python train.py --n_layer=8 --n_head=4 --n_kv_head=4 --norm="layernorm" --norm_eps=1e-05 --positions="learned" --qk_norm=false --attn_scale=0.177 --bias="none" --parallel_block=false --lr=0.00539 --weight_decay=0.0
Each number is 128 + 24 x the weight over its row's rms, rounded and kept within 0 to 255. Layers, rows and columns count from 0. Numbers have three digits each. The size before them is the row's rms in percent of the matrix's.

# layer 5 attention query, 128x128, rms 0.15, rows 0-63, columns 0-63
080:125140134094125146089088138150155110111129119132118148115165166064160134158141114103141102131084113112139053164128108100139126165128130116073115144157109120096124151120136138133168137109149140
086:163104096062129088130125118131117112126126110111122120141147138120122072115154124145124103142137085150131103108132120160124133117114139134136131100112109078159139144156094135141101117194146148
079:115091125176129156109139147134155124079111183168148118112126157176109076102126150133101139094132140127116103124119119080161141090113126110165150195116122112124122132164163126119121110112159150
081:109116063094146099154130119098144121146120136075133164087132124177164151147132181125101116128123135112170127121092120153129141148162143120144166142126115112115126149102131093158088119170114139
077:111120161142184094143126092151116127103172173103137138137126148101149114122144162141137159136104138156117113155140120144169109067092147086067130150121146130153129106110118144139114157118123110
078:118110134121122116112166168150096117128157097086119092167120120151143139149152150186164131106100118144136125134111117138091135114120124123123078129139134110149170096140138088120129173140128067
083:126120062115140126075135134161141139145124090125113133133116088085136157130137097184130123125128129178117157120102141113142152131161153126103149074129152152131153094152115100074161111155114124
079:130143118118122125160154124171147152165102087133118159087137145127074117120097173092143138107149134104140118138112142086145153132133155172082148117130146099072056131122139151132155118077128115
086:122131142121156146129155129147125146095116091133132151114125112062165144121114115132147131125131163122136129138131109098141166108142142111084162156118145165128120152182134107133103094146133142
086:147140150133128114121151154126157131151140139102122117110148077087141100094125065129140119108178133144109117108125127169126150148155086157143115139104147147115162111116134126118149146131110144
074:138104096135085120143117100122119120089152140095109182131151142126155143147141139200106108100162131128102114136173148144131109102139125087126135137103089115122142129123114073127165140139110163
071:152145124142156103123078147170115157091151111130112098138156093153119173140103161107130119154164158122183151100122085142086069091115155143102133128112128127128136141137157173157137147153113111
080:124167127145129096088119095050131133139161122122132145121144137062156102167152152144169093132100131116102105137121162128112153138135110128108103131104099107163161087103088109130160150118150117
077:130136115125164140112151130125116107150158128124129098103088144128138132144161133141151116137099143131091111145115134125159119143136094095134167198105098093166133175127129134104159151108144125
079:137113139145068131101149121091111150143149111109109119109107100151156097128189141156081125134159111148120136128143124097148142141103105104104149119138116128163118148101082138103148141133117118
094:150079146154118110171129115082147158095126131075122135175116075087109128122120126193131128149095108152116113123116138114138151143125116118129118145117128115141121114116096118109138131128123146
071:150161129136146118107129165108140135093060133131131100110123105152173133121115135131102154090124108111096125133141122125126155100156137130139110148137128125151126103136130095159128107099115165
078:114116126158143136137114110120124128125146117142154118133169150167110129141089131114092146137111103127177154115150146094133121133097145128178161100167156074150087145137156126088131164110164104
084:153175104105071082129078125125120112126113148158154107172123121128133135128141136080124109120116120163103076135145145069133118170108104132120123124101144144159116171087149124140144100098105125
087:104157095127145169117131114136142152101141130148133115144176111124121129176072136161128146133130130102102120094108120125081105176149122100130121130129108107150131079147129108146127144151174158
084:126136133146100154082121124109135133132113160107122136086112112152135136112101088139139145137134095118139125163124124182158128062143130118125093121116157102108124106109154142125141082097133141
082:124102110112140105135129159102117141128119089099145114120147114133137156074126119120153139119147126127137166123144115165114121145137116164096098117134134141159118157178155103079117121170136174
072:084156161127115086126033148134123107132144120144184135128086119126095110124142126118144147170128137134103158123148148121136152134159086129104149148144151131125082170090109125142117142151167125
079:149121157079119123123149131140142145124090113154112112145123155162122150123154125136123127108142140108119093175144103108133186133130169133108121141141062150101123119144086097116112073112119125
088:167114129110121104127165125076158114151121156096078139123120107123102116098131122169142110118125123169111129154127145155160130136158168170157158158118124161143130129112100124113153097118130115
081:134123137132140121130139136121184107100138160128115113101171097110106115107159107154132119110076119106130165133141122142149136162131074147122093146118147130113138106186146092120132152133149121
070:117124169110135102144121093153097136136092135108157114104082135120130129142086158119130122107124133113101144136161141104130147103124143138152136143106115042174099133123129137103113083125126124
085:090133135141108142124143108100134137108148132168114128118120100117114141165116092150134138101086156171084108127108073135137148167125157149118103125107104160081137177109127118099131170115142135
090:157078163169124112111130113101162133167146121094098125131172146131126117093120119124063158141146097134140112120091149116139137088136121134095163123117157155132112166075125154156119124072103153
080:161133127117141108136163173110075106129151103104098149144147157143114119150105130145108130117144154182138123127179155107113101129118121085145119125150135148154143156104061092120158155127157136
086:120132121089137166122123139136107115184111129124129203189123159117137102146111142120124110104145138107152130137135145140133134090139127137104155171117163114128066092136150160116119104131153104
083:120088114108158117117080136145163107122118108135142138150138121130141148119169177135100169161137128096115155091113141112166109096091118104125153130078094109132133133125138179121088146117152120
141:115140127112147115122148109134117166149126122108074135107142136150163154183147150120084132132081129077179120128143152151128118127152121145124111127099114149107154139093162113094152113174117097
144:157138086156127116085120116120139138137117147146143115125135140126103126140160141104109109091133149110152106108123134102119156126081188148103145090133151128140138149114119089159119135135178048
134:126137136159114153101110122090128165083124144113137134075122098118173143151109166116111137071120134141136163142107125118096166133159161095138172105106102141138090123108155115106176147072125124
140:125161105131123093109143160144088115117095096111134088135161134146165107132144132174097157131111111101102164151172109147138116093102126103136110167078111118153123137082153170127085106109133140
134:103171135151076106077117110098133116139119119135150118097134155123109072135092128110168100118096139136101139126157150123114112139147154079084177104140151139159191131119113105118138101128149129
128:154140100120132110125117153116143106133138138144178145099131112155118133151058123165104089133113130112155166135142149159096154117130088160167121098141122080151088116140131134104121174171179140
131:118093123123137080122114104121129137157148153132119124094147113171133125193126133144118151095144130128160144119132133145129137124127115133165125107130144094089088124133130145138122127114141160
134:091097163130118166105138152173144125107116134124163150120128117128145098079139117128106147095105134143074136151167110127159135099139142142136158133128128159139137116132147146174060104138147138
131:173155089130175109117165168092108109134157098129103152129141095119148085114120141141093118095148116150120140113192143142140130122093122121118124108139150110181143073141097077112138142136082148
126:114116099158138126154156133121168109133139126130092094121132122125101113163115089120140107089144122160141172097119139137104135152134154152109125111115126154082121165116141100132152171114100144
138:146144096109121121120080104161131095155155117142126127116119176116110134137134129132122061147133132106131136129131151120127130086142083132133136169130159135169126104126157112130107087117099088
142:115119181167160164117106079098109169158114113133156068159133134165119145137154139129128142147153120165115143116128093146085081131132146107098136128167122127172118140155141121115145125141111099
141:123118128114086119109141130112144109164103124170184127182123131126107145125144160126144135101126091130119115124156153124128161156130121090104155110145144122123152154128125131108131089074112114
163:161132170152138152156122125097132101136163106119080110105135135131074148114143173119141135127159138124174092143113119176140122088103135107114112116158094112102149114098154127116107114108142118
132:096105126170120185137115119148179081132094118100151156120131163123108143127113124084098092138125148134178147167143117098125146119126115120107107141130179122131149147097141116188133110131089141
159:126130123093105124130136133090129153151101120118118134137118112144128133143095115135124125112133116095130182129164102157132123174081171117124099116156114100146122166095119091133123137161111085
127:167108117117133159150104143161108158121119172068102149111169153131140112139120138123102171120140127131122131154118141104144106159126109071129105170132084134154119098160109117125115135123157119
129:120166129087133144103167139142104116149147108122128157149156176138143163150088136145124117064124103065135130132113106138106153159117131147122156145138108150134131116112098121127107077164144132
145:136130179103134089138112128136163134169120143116078112129079123120107174096119127101099108108116093123122082128126151116131095162145161126143164125098134110119118087114159152142118106162069134
130:126139130143134114114130140131172120111105123119170131105168142121111134087136125177127148093148118133080164148146148104090126148122112127107107117142159156124162074129109070132168120092133112
147:149124154172113159125139159093130139104107116101124137096109112147143151128157120141078126169116103143085151140143109119164146154111171131152124112111105110117140096121120107108124131078140132
142:090120135104142135157140137162121144158134099132115105134117142133127143182142111155109157117159078141143173143091145114132107157110098107166146115149083145148134137132120132144120119102125118
133:150124133135133138157139119151133095144159124133168118116155161138093101123132115131088178100137159111128139138147124151075125117143097090111075131122154141118113165156114114147125116121124084
148:113129125154090124119103078125175121123099145127168157115146131103137135116133114130120083138148059128137149131098160135117111122081117142153127165121124108157133140135113104109174146097165200
138:120108093124113173137130162117141082115134101115166163136100110112139101106141145115155101082176143143133168139168111140105152106156136149095141158098079164151148152141162127149129132118114112
120:112118160170131085132099152135128170147081121109128134129140126109097130128107110127131099109108152092140127137127115121141105155120129125131103143158152122173139156109105127144079145150082150
148:144117122110130121162118121134169148145113154124108115143134127164138138081119190088114168154097096161147155119152165106142098142158142121156122109109142112113126129150130135107142111098130138
134:106160113131109097146111150112144107114145134104093124137098110109121072146116142117183108098158158153119098184114088129152159158145122176169156120181179127123130131160122132125069097129137184
125:135102116128133114158115177130113128123129161140128161176126093133108148119175146110172088139155065164109115123088134117159130153113099136148138099144099115151113113100160135161123140112127127
137:113113144142171126104139109109117109164075127128127158123125111105110105155182131118102132141112142127122115137114116143128103129127123119113097141092161126138159103148205142138126135192176137
134:141168122134121130155128129135108183141122115130094104119125110072118098125128149094093104130124144125149158106154130109124155115130125143087107146162107126160171119142129169140164131107129168
134:102120107102128151139118142147151132133146129137076149118101106088138152174157156111137121136137123148134137133126108114125087139106105163115126094155102141124109137112146136140104115133153091
# layer 5 attention key, 128x128, rms 0.143, rows 0-63, columns 0-63
081:123148123146116115108106128114110116099098125115082134117164127168115149107113107118125083174079127124139126134094108128188131137147056109122134132152144142150135136105114078127132096120132124
089:117154115121163081110161114096113154094118121142136120141163132173136130099142080133194089143099122147164154137128130158108114111115127127154117147092133120133145162157097099120067146131146140
085:115100126108129143110092133140123105060133098154167146118080157094108123117130146125092101114116169119123072114126138084066125140128134108117122143141154160154139119121128143127140125118151151
091:103131164149118128158183113152107124090147120141086185097091121132160131126142138104107094109106119107155114145170122123118144125137139136152163166154144161118150118115145064122123150153090132
085:147071150136197103102093129094173150134132163130128116098108107143162106113127125152099161089108125128152133152162097133119132087110142114122167162132122152155136146105157125112090149127127152
077:126138130049126172136160156144109117097137156110110142172104163129108114137102135145111150143104143082115153145130168177135129142156124138156087204115127115160130125097130104107125164129156135
093:140101135117122098136144137169154125124138106165101116163134169160154117143132116089161149090102132160117129103106149139093080177125112144109113156160136139135153095113124103144157141115128149
089:121121120101124160117107128098174150137171106158080126136132139108103151123152116135096129153106100086143143122107138125153136146122144157077162070118114115158099096118105154123122112184144118
085:150165161169104124096131123116140131118125098141135097093093129120158124111152129150167162141133140118148085095118116136136143149119126117124143140132122104138092080091093111148114132096140115
100:149167161114162095148127111172159120174134122133068124146121148094137132117154120120132084158153165147119158162139106130117090134097128065115121150109125158106182150139132137114105142140106130
093:170105099131104125128163110129154168131078181126120127130153141116140163132116147132121086143142116114150147116153123152119135111159124139183151140109096130125167108161132142128147108094113124
075:136105144084175104126072159100141140097131117130144144092102122135163121139089158119126154151169152114143123129137166130121131098131124080095134149116122069159132112140119125159133152128092123
085:134111084104134125136140158137120117109128110108125080107161139141136150164149148120113109187123129131155098108147107146105068134126176141127109154125123102213110134100128136079159131136138134
080:123127103160144155139106113125132115151163108143114103137135122138172095138115146123112141122090111102111142175127141126134154118131118140168106188145110135146180153123142174105136163071088148
085:165142091153133136109156099115111148166112162187131150153137150152096128133144154114156081127149122103118126188142113136112137135087096138108121111099074127147146116137120128101128147106093128
099:161098094132103127167118110124186141089117180124126111149116113105177145081152127176152134160113105119114097107115120142123112127116131130117128175148155070142128127115146125127141143118114121
079:104145132203144133136162108138108126085126124138099128136129095109118106112172144180138177099157115127133155123142157107081130098159098120128151110115145124178127155144142124150131161105099125
086:040112098135121156161085113149124115141125136165156160081161153099149129153140096141125121129127135154179138139112169133129171124135121154136121125136141105125107105156103091121129106105166100
086:082118109137095135104137144124149120121082128150190117184147146184114161128083119128139126129090110097086153069165105128147141152147105112163128147106101129141117125154153106113117114143126165
085:133128116113136164101139138169085117102194115154129153120175104116153128142114116140094155132112122110139136125113131103149134174117172099114084102132148092115096128146104137181143145127154158
089:156116148107107150114109138104150129165135154107127132109090109113146127120204129112133134141134129128102131110114155131128130041105098091153125121160123141166111157098157107123138124074099109
086:136122125108154109157115131122115165103108114081141091163128142143171174102182107119095128118195164168166141102088141122128102153102138124136085159124131071170117140104110087076156110141149108
084:164136142146152130117078101135127090149111133116163118093096111117113121128111125143125083103142147118115141151111155122153156123121178085141096130129118149115139173150111105133173144144112102
087:154086140121119136146146109091133130134104101134103120117169166139122129115097101130139148163149164120117109116168093089183146130128134136102144123129118105145118075104122141117161105114108134
090:142092062102191104136136120158133125171101158126084100146137134169113112119133156150127138160159093137130089122128145152136127127113107149164117156126137117138147112124169109143109170133146119
080:116159182155093114112115129150107108134113147136137097114153074069104089162166097127105107131136123149139143147149111166110122111090114120167099155154134114117158128124142119106118149124147125
073:138105160087107159157158111090142095167078136167129120145131145132120118116128117160132124126119149106164116121146189111129152137139138149137111099093158103159070142092174159098095138131153130
094:107116126160082134083135153129154158085158162156098129106151102094118135123121119161122136109168150148090120122139084121143124125077148141130112110157120149099131146111134138097149145102168134
089:122133137112142154158177124122140122156119140166090091135115108151133129158154123136116143109128112149116131158140068135138130137122133124136141125127097150108155206155136098105126112106135137
090:121103111150089119131118125121148153138163114126132159070142170144125103182064101140152116136111112100120157147112110143121144179112128136122105126109119137127143114091103085128125125117111149
087:108109132084109122135142148135125117127113104120152154110109128132148086105104140140146088066160166131152166156121143188096164117116119150126153128128126127157056105116117102167150125148141171
089:110133147103151104169164082097127104121171131119144168151153135127152097130122131143077166081140122099137141114132116149170104161148137104091158096101111096121157083121133171109118124130129126
130:151103127104149150159103143123118128170083113131092167103152174167106149118119137119130129112149118124124101106128169084123141144137106119131141140058113092112112140080130081126174111120106138
138:125132145126129083093169093135156110114135088104107111143192130167109148187105147114128141122158137146126156102120083136157117117121122109114133141136135161120163113122158120144120103120125069
137:164101143179106127116156120128137156095086153162125121099128124099128162171131164135106115170147137101115126102119124075147127123137125134095108094150112085111140140156095136096164121126092115
125:103117143143134125104169154152135132131114101146124105146125115132178128089134158135080152062132122108123118149128110073168143115093139097099106175135093153135152151116137108108111166154130151
127:171183129160095113103093125132166135143160119100125113171118141115151081116124101093103116135141171127126100136118155163115144082134144093132086139170125150152123144094099117122142119120141119
120:097117089110110129130120133083096123089161141118177179090107099108155098164156128095109137098120095118151177136111116129137112095138142106131097141161120131105129135153137112136126138169109145
121:104101150146150132138139132123094069141141163135119159071140108111116121160127108128107104121163132109156135106170156151140130136119097125175112055143155140113111169139127125146125170095130121
124:109077147132077135086103148152159103103125095113156101141110126118142127103129142176155101129145157138135112128138121153115125171147156137124119114093145157076150111104121083134071160117132133
119:132109127140148038174142125095105112102124139113132087136145138122089092166118142174131120106149112144143133162178098127098144148138145083118118147135088143145158148118130146182104122133165129
115:086128168106085075151117115116145126103096143157102209088109108134073114146123130111102134124145143125163137108160132133163142157140135125143143139124132170138151135136104121140169113074143119
124:134119105107187113129142149127124101163112149087118117111103148142152119140148111085116109149148107117129095190126142150153146107125100084142136125133147133154119146118122103118106101120132112
136:122118129151155140157168109088137156126115103104165131132140142141131150136124109065111132108160128130141143147125173152096125145103154136087154088138135149152120172145122143083114122138114176
130:112154110122113128134116109135157130131119124139155101189116144132109090146135126178117132060111105111101146128133166136123139092088126137115129085131142124131130146156148158116133106115112122
156:163122138099142161092146151115146138122128097167106101113133139133097098159143118111150112118150170145104090123144158118112125138099098114138145098113166057098159146129136141106096142093165126
122:138130125162103092121115138165133116104115104093164112100115141117105170113126116070081109114121141101120111107133124148107118148128119099140160158142123131125120137161170106125084106115113137
146:131118157113112100100135104097152184098139106123158127131127126140110126149090135113102132091149141111141192139160082124122134145101148141103129102121084119148110137084096140140127115124115136
122:125098096118123133184137130127087143118127117148139100181141125151151131117145150151147172169068132132117131165120162145124151125122104142144137149138113119142159144115103109122110159128127132
123:112154148126097161145157120135120120125146121125154127088135144127121137125092101143134139063115141134075148169102099137175155122135084162115140129132144125071127161166095089124105127138108118
136:136130194120103092110109173151115128168108129134105138112118158107157158125111134111122121137102118133108125094158144075134132110189136161116098098112128120116163156084157156121099133119111139
124:170136122129128119184165111154122114126109121098182141160117107108105139138141139127091130119120090158137157122138180152137123150084149138123101116095147149121171105173123091151115112097133103
132:154128127136133116093169112121126144099146123096125154133143163148159162124118103125148123132139104156111092149160118103100138136132176125173067132089118122131148126130151121130116106120154139
143:102128107104138124182134134137098089139109149093140110104090129129140186169148127088119112103123130152112134132156135062121121140121115149163156110140121173110106109151133161115113144084163086
129:109153143126091139113070148131121113130160120121169122086130140095149091131093130113137137149088157126112164138139171116116167096085130129137130146148154131132119141148116112127109105148150118
136:120136104112120118158145119068130158101117144127109136111108130136130140120153129139115100112128084133114115167113127154139109128146117116092079161151128131120114142135152119062178095081146158
127:125104075153112105108125153147163122082098090132128144112093146115107130098120109102165113124157184128100136153126133154085153109100133125107176155119132156160131112130137134119171100117113094
121:133144102099099138138109117142156166104134170113146101149111156090132127111095119085119106167144127142154146155188117151129146144131144118103150123144145151139098106128119104125141108154097124
145:105124140117133127111148163133111099127111161114149176154124102172140107154104129113122140140111123100120169119153139133106135165178144137115080111071113119122106161186131107137111124137114147
124:096150132169109122092126165138101109116131149142088120117142120114120128125147112134156098149101111154137146131148101130124148129129139120138142103153125147097133118099094145151138126130151164
117:095106130104137105129088143110166137133132112118103130162106133107117158145131156105125105102089135139094141152155121137162105129160100170159141154107127124096178116121119139122117158117165116
125:142120157142156143128150132132127113111174110154127133120136120165167118145119144100116139127164144156117129145111125111108102104120106134125127136131137132122142118123127104051108120171132150
128:178135092147116056132137133143077078153095133135104120155129118133112112107107154101111151148164140153162126114133091146082116131146082139097102148126136122105133157139103171148155125181116100
128:106147131102129100132128186081127099130179118157126123128123116138097163131155153127123128164140141126122098133160138068136120137137080120142118102118155085154150069161105107123136107158128141
# layer 5 attention value, 128x128, rms 0.117, rows 0-42, columns 0-63
110:172113134131178095108158158152136147153124106120106120138140133113132118131128140124139095122080147107078111155120144106127142108128120115113139123105134177080129088186125156142104171112148116
098:171147125138128154118151145139100161108132104136137113127107168072129179123126092155137104160081151137121138114119136149147124162140162155140103089129146138124101105122104140152128190169090109
101:094157160128125116131146107118184178113137163065120135056159134109131132124111175128125122128128116118133120130114091148095137146091106123116137121114107100135122116138145167152115097114147109
093:140135139108148136130133135101120160157132130133126138110115163119135149120101123084130155135144134136145099162151111116127112158146170138106149117138137127163101106128106129133145097078123159
094:135121110126143171150135128122128148148114117134080072110155128115137109166121088104125143098110131139152128161138157165133106112139109148142089149125121126144119141118099129137134146118136108
096:104172163146085120098158120139114145092145122162099103152131135160105161111137155105145108143148110106131126159143154104088090131126168147174123161145105130134115114105135135152084109147119124
101:132182123103127162101130114134118150138110132119133133156149090145122147153153087144125104111138168116128068064126152137106108105118136129126117151165095120115131139111146091132116160095135107
104:157135144120135119128148144107158110107110120136145146152088120116159097069173150109117105145151116132116112114083110138127099151150130130125153143131114151157098110115147134115080064132088110
095:151182145093134129162112139156146106130062138116110152138102137114171118107116114081085145134098107122150115117202119114094087136124126122105136120158157112156145162135154178136123154125147147
100:085137131086130110131093105125161126123134168130145125172100117185136121150120182169135125136133111163123119135105118112104133134123112141135110162081152123142105125097122164160094138100117126
097:107124132151131169117111107183142155099123122143139133110134164110100130125139130085111119145151124174142125142101116125139081090086072131155097129154101115126167090149124176137124121118095141
091:115143117144101121079102121148111139127081093110148133127149133117136144093125145130124163107080111200156126145064092155168114134132125133131126123130132142174103160123169135135141133110132105
118:138113132101116123136154195123141166093133183100104108119089129128155104137197122116122082100102131169079120094104132111122171118161144142159116157124139062152114150119136117141128161156138096
102:115140128107140158201118118147145097140117131173095146156142156128107147145161125161160125134135145140128165163130116129094150112150117098129076127165106072115121133098109109103108162121122144
094:103136135145164125098169146147151119121138169126126186128149078111131119136154145113125118133172151128108137146135145111147139143128141115107145152130138147122125129121111106139118150101114122
110:138111166107100136099177162135123131128116095141124146111127079090144117115136130095148123100094107112091125156117144169080149127122096163121175142107114164109161156150149127127075147115124145
097:106116132115165129145091113099124119111160154113135063118146152136087123112141120111145130135147108152100127160154130146148096126116093086128142135056122157140161152152096138125136138173141153
105:123119102080141100150090139164081147157102149150124103133113106129132110137087127126138135071134129150133103104120145124063121178116113129158127177104105129138165189104112145141124123132121118
100:159120173141126133124120131161114141146127100106099132150093129110171121131144154115133093136105085096161147120101180146142137152133127106124121153120132157069130187095141128109113108110146090
095:064159096114138130106144037140102132108149143121101164145122102116121135159107113122107097140136114113087139154175140112113112098143109119124151120141124164102159123162176127124152072113117150
096:177097178169120153149128122142127108101120142106155128119145112126096114142122117122160090107139129173114093145114140136147113150139132089127138173180124104120147117100101143121148128132085166
100:127123112128137115134111137134112100163117111135143152151084058179156158121111097140107146126182100107104099144138117110170165143090137147145120086133122133149107163113128117088147080185158093
094:198087121105132087157124164158123128102129112134155137162086136155134140131127061116121143134129149098118175118133157122146152122125127130147119155164107144142147133104103115071142148130118117
102:145170147129117135117097122096106096157156109173146090149147171150137133134129099136164107145138124128104151138156118167131141095086128078161114102103149110124175152138072146125129148124128141
097:111177111145166124154129129134136111159120117130120107124113127135136125115122119111055110107173097124118084125075114132126133141120141109152122075123088138164165112097116144090124118150106135
110:136109114087117101136124132133128183147144145100136068104142110140198080127110135111143115130127093126122124074117136121134121183116120139127110140139087096097125179138111139109120079100171157
096:104119165124126182102090137099148123133119133117144154160125146185119126120160122147143154082140174121124111104156115115155114118139128170117063135123127139124154100119131133122139103103141083
104:151123159124129094090142144139102120095145127083154123143155154110075147094140130139126089112104161132139148165130144137128104158095138158119090143098123119154136124166073120067131161135099094
103:099121086157126120104105120148121152137142146151161114146134126164076150161145119131146099109112136109155128139134086136106145109140130191116116134091156109127132119130126149094116096158164126
098:122124112149115159147090094163104126119102090149167183118114124170140159108115128127145112079133141081137131145145146110156142103150178107051113113126139139145112121107125130114136113151139131
098:114128100140105101107070121139140127143105134088131136094130157130112160154124137115144145129121126128161101129115091147116148129108145150193117098130187112117162141127161105116103126150108137
102:144161090156112141129124135133085090118151121165099142111145117117127115133116167167119102134103105130160142071144088129100108085085113135121148076096129155164138121132109134122129153166131183
106:098126166152151133143127126089166122107128128136147115119118156168149128152133151139127098119121135111127161127148109105159145160096127115104115118071163104127118154128137160149156134108139103
107:123146134099110129115164113125132097186134127099082149101113123133090123149157096104078157156115145108142108100169164155117117108119128157128077128145123088129108127131130130121144110107176099
100:119134193139126110129094126117122114153113151131137085147107156124069168131129116153157106114131111114154149132143124125084134165138159140103115108150101174145158159075138150199116123131091123
112:140100118132150140106148128098138129133122157157052140144154116108098108149097137160150132125125128134183162113093140133083146127125094146113150167147109128145141123157121116123134142159163117
099:104105156094156104130125117137160146148113113137115156130123135121101100130122123142181161126119145123125180146078140112158107160119104123148137110106090140130111119167132098096141092119140117
110:109150153120159137159149037155102117125135104113101142124123106100140145169120133157141116150086095153155115110159099124159140123117143150148148084095168089156137128118173133115130117133174104
097:143138134132109155123132138087115105098083133150115161123109187109105113106129142151107113096119193095103129136154141165121135115133102148127173114110097112106106153123118195118118157136152165
109:105156134101158125132106149136143176140130117142152144128139121145144099078133099172098135176098153116156197114098118076104134129110141133171160092118160165094110096158147127157165132122088077
102:124119112116127117087119119106119125103153111118112148148113143131115156117116125096155126122177148167127131148095133137106114116123142123156157145142101136128165085140171158125092119119130075
111:118056174134088097166105129169158118152168134141116116143184127136108164161124136131093132139145110115134163132135159140138108122101116100140125138114129137076144119149121142119079073112124111
112:114150130116143123134149088133142125103143094133152109138099132099126111119108108127109103108122095159109144133122140156162176178086103155119126151148136098158146093189129115176121138098110093
# layer 5 attention output (transposed), 128x128, rms 0.101, rows 0-42, columns 0-63
103:091136121139096148149136121121138127128116142126144123072118157145142135133137132124110148074153143073102138145165139127151121160135084131122104152107082111134111149112101089131152143098126123
093:088112097113119140137108134109201115145146133092154130138131113158086078151151191107108143102097081096127110157165130134171138163144131126123174158094109149116133159147143080132117098095140137
093:137140095111120093125177142155090089146119098131132119150114159135107117146099110123129138100096104164151130138122146075136133125119127113143163115160153167140155144134138121129132162146119130
087:121119115126104148075131116123104134082136130126131132156144157115142138108142122116138105124111123103120146153098109152146123087082115138128085176121125135144140128136103099107120171172138124
089:123089137118065132119126120115111133120108123108121169098106094140169165130126127142101125134152102152115125125153120117105146075135182155150147106113147159126175128137144101127130121120091154
089:104118124133145130117115085102118108137143120124166141120077115130118081145107149173142103082138100158138156117118109125137117121119096112113147169105139137144129122134133103129158125113134174
092:118139149160142131118129122164153122140109117115125084113084105135090103073121165173131135112157107132144178135119126126162094207160107154100152123112154145120127131140080159127108116131125134
100:130114139121136103135119121157121143086138163109123078088167089158146127158112117149105170135129118093139158128118105145121127116082133098118088103183129128116129185138104147132182157111136139
090:118104148159120135130126095137112149123135117116157145108160115126151125117110127147144137155114139109073139154097144166148179165152142120139128142112092151121113147123080086094173124063113131
093:152131132144104128154139118161103123168122077112145105124120123107099098119126128107128111059162145139131114129160129115091123174112169136129141113153113104129174128141114108131143089157123146
091:140135099136124099112145132127089155161136159107095171150156066150127136169152128135137139114116119128110194086160121152112162107138137118153175117100159155149144137112146121126141149114120116
087:133141164120153117117134115136102120104130147139085072119147124145136115184121110130144080125168168136089145122154075119122120146106156103119138113121143169093135116094089122112114133126133102
102:146157147071115133166144081160139131160108112127103107089136151114111144155118102115122103106141109098151113166166130160111126127143154153135147092154142145109134129137097129116120093136068168
094:116107114116152140122125118094058124144152128124150154082124134182134117100096105128111132130145121119158119093121132143126111114163122133151153132135163125130145109164121133163105119141131135
086:145125138124123157100105086122146150142081128117104103131115134134083167106106165128089146149115144099165154114115092162130088113162140137127124118110141092124126158111139135118134128134100168
103:171127101138132128130111119128127157135098156138121102101121141125117158162137141169138127151138135100095071121135142117159127143127104126128096125137142122079136122112082110129160139115141087
083:116117096129105105152115135140128143111134120134112140097150119124121132178098126113122110120082161097210171111091162108097135124137122128197155109162175111113157128099152111136122108154141144
101:137157133167116108141114115114124113153125094110116155148140165118105128110154163086106077148177127145146101133140117119131150103162137147125123119166169127115126090141116144123137115118125139
098:130117091121133108091143110070154156073124168167110148095154148121154119102113097115153130099125112116084102164154100139164125150123145162118101160102087142166125133142121092120179150116116141
089:155159090137105109153110137116154135083143170159146085076133149149065128118124109133122133137108149153153117085123138134129138139110094107140158126137140130148082154108072116170081139099114151
096:112136149137138103086130101131136150081090139117097133097128127153183133104128113151125122123158125105120184120154119156113124149107175153164150127104123152109137182121131109111097161099127148
096:173119129152111150115119152123178125063130146102142135096122109072142160092130111136118141203130128138105108144125124162117110089118145099118092141132133168095138105123142107137129160097117159
093:147109124124119153128093148081159120157171151140121146133149097089148133118143125113138154133103139096068123126146165149110087118144102130122104078062113142109118091152127153143155120134157146
093:096097091142108134125139152145107142120135113102147175112115148152091100148155177102149145110112160099125127124125170095127160139169121163100148110100135093134150094154189106121125135137120094
088:127106113136119123098070143122143114112120104107130199145140118118122104098169123130146109164169153132161134103147140153108133086133166118097183163139174112131112184117131154137167129118108148
101:137165126127109121093124137128131111170113128136128137119117179122111125151148102113142135090108114083114126187113131151142163078122134141138113148103126169161117116109125139118154157127061065
087:143129149127129077143131116137124130156127089112108134124093053106130141121142141116123114154139140155158152135102132179113136139110088096106104101151125072106141150129090175142121122143170160
093:134130163129106134145112133156114134139098133140092100083092130136140113149147192098149085121157143116159091146109142132150144110147095141139113133114161093113117120100163112124123110125114108
093:123121109134157101167132141087091086170125097149106128160131130122091125158128141075125132142123129160145120118089158103137135147113112148139129077171134111134132097132097110184105130118160122
090:156114134116150128151131141113145131166150165128103134120149073067139161091141117116127102180125137139112090116131110153142126131142085155138113143125126107129134120146106153143107134131151127
091:122106137152131114111165127095139140119143093138103125147167120104087069136152124139161143137150162146137131126124108134121141093100140140124161125124096137074160073106120141130131126157148149
093:115054144127138114102111134167160114124139142092160131176102149150117112117144117132190139143130130181099105090118159126123122158129132153145153141108123129119097104124152118136119101112115103
115:154125094095129124142144116109165166128139157146067165118152117137105147184142151117150127116143155089131143110152139133112114171102127150110118078136111113076131098115111086128154116136123074
120:159111169118120146163086136134156139109166132151084133095105130123105158111131121090183113148162133165131122125082122125128120108135149125158106093148142133094111095134090126164136129097121130
123:113110131084119074132111146121138136130123152137146116130080074125172109120130125180116092094138108133147152097150148145171140157151165127139161097138143119170074123110093141111085151131105161
127:181131122171134120136136133088081166097137123122134123130118131124151063143124180129153178159128160101116139116137130131140124107116166085079138129127085116125082144119111143112161182097138123
110:135124111113122135147138140183101113122158142140137143124119132148133143162107072149102138131127113128157120117091160098119161142160145130144156130109137123135120125116147132126143114118135023
119:127101140118121122110129095132151147133147128141152147152166157165136183173168104162099143108121110136105166140065127106134149147122138124145144126116137136109109176122059085129133106109148080
116:155086163109145132147070138127095134163084112130117118137100103122138116136154153137107103115169089148113102126148180129098083108118146093155163118142104153102139144113172129112148139088099161
116:144112137068120155139114123169110133157127132131129120137126108147132118158097112116140150106101175109149061143134152151111105151126122104100099121126146118122144125099101130143139118155138100
122:098115137136119125119115142108114154124123123137124098170116110094134137116094073129140135144138145137134146155139088168136146092119158122127113144142107127174129151110103106146119136125128072
129:146138109161122129123129126092143138107106177119158145101113142125105150127103144122160152107119164160145114101108130133121166152119150139115196095166148124108144104149157132132145147098124102
129:107129092124045144108125158132159129131104131113156139155121134104124151089128161139145107120155104080144143123128120098137161126084136128135135162168106142124082133099101142136108098074126139